Weights of a small GPT-style language model, trained from scratch on English Wikipedia.
Size: 9 layers, width 224, 4 heads of 64 (1 for keys and values), MLP 896 GELU, vocabulary 8192, 6.74M parameters.
Architecture: rotary positions, no biases in attention or MLP.
Training: a variant of SOAP for these matrices, 135M tokens, 4108 steps.
Each number is 200 + 40 x the weight over the matrix's rms, rounded and kept within 0 to 999. Layers, rows and columns count from 0.

# up: layer 4 MLP up, 896x224, rms 0.107, rows 445-450, columns 0-111
# down: layer 4 MLP down (transposed), 896x224, rms 0.0992, rows 445-450, columns 0-111
up445,229,221,165,266,220,240,225,244,216,229,226,175,212,133,231,185,238,184,173,280,233,113,220,212,195,271,236,180,263,237,234,155,242,224,225,252,239,133,103,149,157,217,208,173,214,160,217,269,203,169,197,235,143,160,194,142,192,195,183,210,194,194,220,174,188,228,189,211,210,173,128,157,224,164,194,177,235,200,221,254,193,201,227,190,227,249,202,230,182,205,161,179,181,156,202,236,230,186,203,268,207,144,280,232,177,160,219,186,247,186,243,184
down445,276,233,145,217,165,251,139,168,163,226,210,198,217,248,165,158,166,179,238,186,248,269,246,201,187,141,177,236,150,218,148,242,191,212,152,201,135,225,230,227,206,216,267,217,169,217,235,116,191,127,273,151,246,271,195,186,177,165,113,244,222,189,165,168,230,132,242,168,217,148,146,205,212,251,163,197,177,272,177,220,210,245,205,187,218,183,140,179,172,176,183,187,182,186,242,145,210,184,117,195,150,220,137,234,185,128,221,184,189,124,175,209
up446,210,198,183,212,218,255,176,187,202,178,236,223,226,263,203,211,219,182,199,230,144,140,178,218,241,183,248,265,166,230,252,335,244,180,233,219,193,212,193,210,248,207,223,175,203,222,194,276,266,225,250,297,167,285,217,206,213,181,147,203,160,262,175,155,173,264,268,219,192,277,240,198,138,250,176,229,121,197,213,153,254,284,262,172,217,193,177,202,218,241,168,225,213,245,226,187,227,208,233,259,285,213,168,218,161,221,239,229,216,259,248,213
down446,199,167,291,268,213,190,220,219,188,157,211,210,210,190,182,124,170,194,217,192,233,169,223,218,155,208,162,155,203,193,172,177,130,194,182,184,184,209,220,165,195,189,240,190,164,202,231,163,210,168,163,186,245,151,188,177,157,213,238,158,185,205,221,217,199,192,133,210,250,140,126,194,233,197,153,200,233,197,256,267,143,235,124,212,185,202,187,207,199,207,211,194,207,183,161,171,195,149,182,146,167,153,232,172,268,238,188,145,210,192,255,187
up447,190,194,217,141,184,193,172,185,214,280,235,163,182,220,157,230,202,209,188,157,245,180,251,166,228,246,118,212,221,189,225,263,203,250,235,243,185,201,215,203,156,220,197,212,199,217,187,116,197,255,165,179,182,209,194,218,227,185,172,169,187,239,194,175,212,227,113,207,216,174,220,222,158,205,169,202,196,146,177,200,239,239,189,186,199,203,170,218,151,198,201,199,190,187,165,246,180,251,201,219,224,151,224,186,130,253,208,195,266,136,237,297
down447,231,206,210,135,246,179,196,180,151,170,305,186,218,223,207,232,201,205,155,208,135,228,225,278,172,196,189,175,204,216,271,186,174,143,242,146,245,150,203,205,220,213,176,213,205,301,239,198,232,184,185,185,233,199,239,244,198,223,272,216,258,150,213,185,181,227,202,196,185,171,186,151,219,227,237,225,176,202,194,126,198,220,248,223,237,165,246,142,191,188,228,220,192,163,155,236,191,166,237,230,195,177,165,224,298,188,112,167,160,229,228,155
up448,114,184,261,235,199,188,242,189,164,213,266,115,98,206,179,254,294,190,169,123,173,186,199,191,205,164,128,207,158,284,165,195,148,115,193,162,175,183,234,224,208,187,221,181,220,160,226,218,301,264,243,194,179,188,192,227,194,176,213,194,186,201,229,191,184,228,152,170,199,231,197,209,248,229,188,205,205,160,198,242,126,202,185,185,213,235,254,140,157,217,218,246,228,124,206,153,146,218,193,182,193,222,186,214,269,193,249,172,239,220,224,231
down448,245,186,201,276,230,181,183,140,122,177,212,203,134,226,191,215,232,232,230,178,223,205,177,220,257,185,195,269,181,260,149,152,167,208,210,209,219,156,221,150,228,242,149,194,213,139,205,191,307,137,165,147,142,220,170,183,170,206,258,208,249,187,178,218,196,197,203,174,212,206,229,157,263,172,212,124,165,266,124,178,160,170,224,127,180,158,273,203,193,187,235,246,156,184,147,162,168,169,203,256,184,167,229,175,250,207,116,261,214,264,216,211
up449,138,155,170,209,118,233,166,199,231,268,189,177,188,198,151,287,211,124,153,264,187,175,206,165,230,195,221,237,208,200,190,155,147,195,215,157,179,191,224,261,181,183,177,195,198,181,231,232,262,240,190,203,163,222,118,199,284,286,216,210,161,263,208,221,213,153,201,203,202,220,211,178,242,250,176,221,117,212,216,196,253,132,215,154,255,191,174,157,214,253,231,228,202,206,121,286,171,215,224,275,146,240,261,173,198,193,199,232,186,212,222,227
down449,151,190,193,232,188,194,196,242,147,204,270,151,176,190,178,179,161,186,207,175,197,253,218,237,248,235,228,220,204,202,184,239,181,217,183,229,182,197,183,166,207,194,189,120,213,223,202,211,179,164,250,232,147,173,212,86,171,229,195,164,141,173,228,190,206,160,217,178,232,177,263,181,219,181,203,144,184,155,180,201,190,207,235,175,186,244,131,248,195,208,242,221,213,186,197,173,147,254,221,176,261,241,182,265,204,202,158,161,215,225,231,177
up450,130,208,187,273,205,230,221,175,214,264,194,198,279,209,206,173,181,183,199,193,210,256,178,207,171,201,195,177,228,190,153,214,229,96,79,163,211,226,196,171,226,182,139,162,209,180,239,191,191,232,185,159,241,192,193,245,166,228,122,250,246,193,217,187,179,235,316,210,222,171,190,267,275,162,210,172,214,216,208,172,112,262,210,176,92,183,175,214,217,201,234,197,233,222,150,150,253,226,173,176,167,164,226,242,197,138,159,209,214,198,243,136
down450,219,210,216,167,193,150,143,190,202,156,145,164,170,215,181,162,240,188,241,216,224,202,266,192,198,234,231,194,200,199,239,256,196,219,225,160,183,237,253,184,220,203,246,234,142,182,120,139,189,166,176,157,176,222,162,219,263,187,207,194,201,140,274,175,220,251,181,133,162,173,179,160,169,237,180,271,204,268,156,226,262,182,238,232,245,227,213,283,173,205,142,191,200,167,278,183,186,189,187,180,178,165,274,185,273,224,174,235,215,237,183,251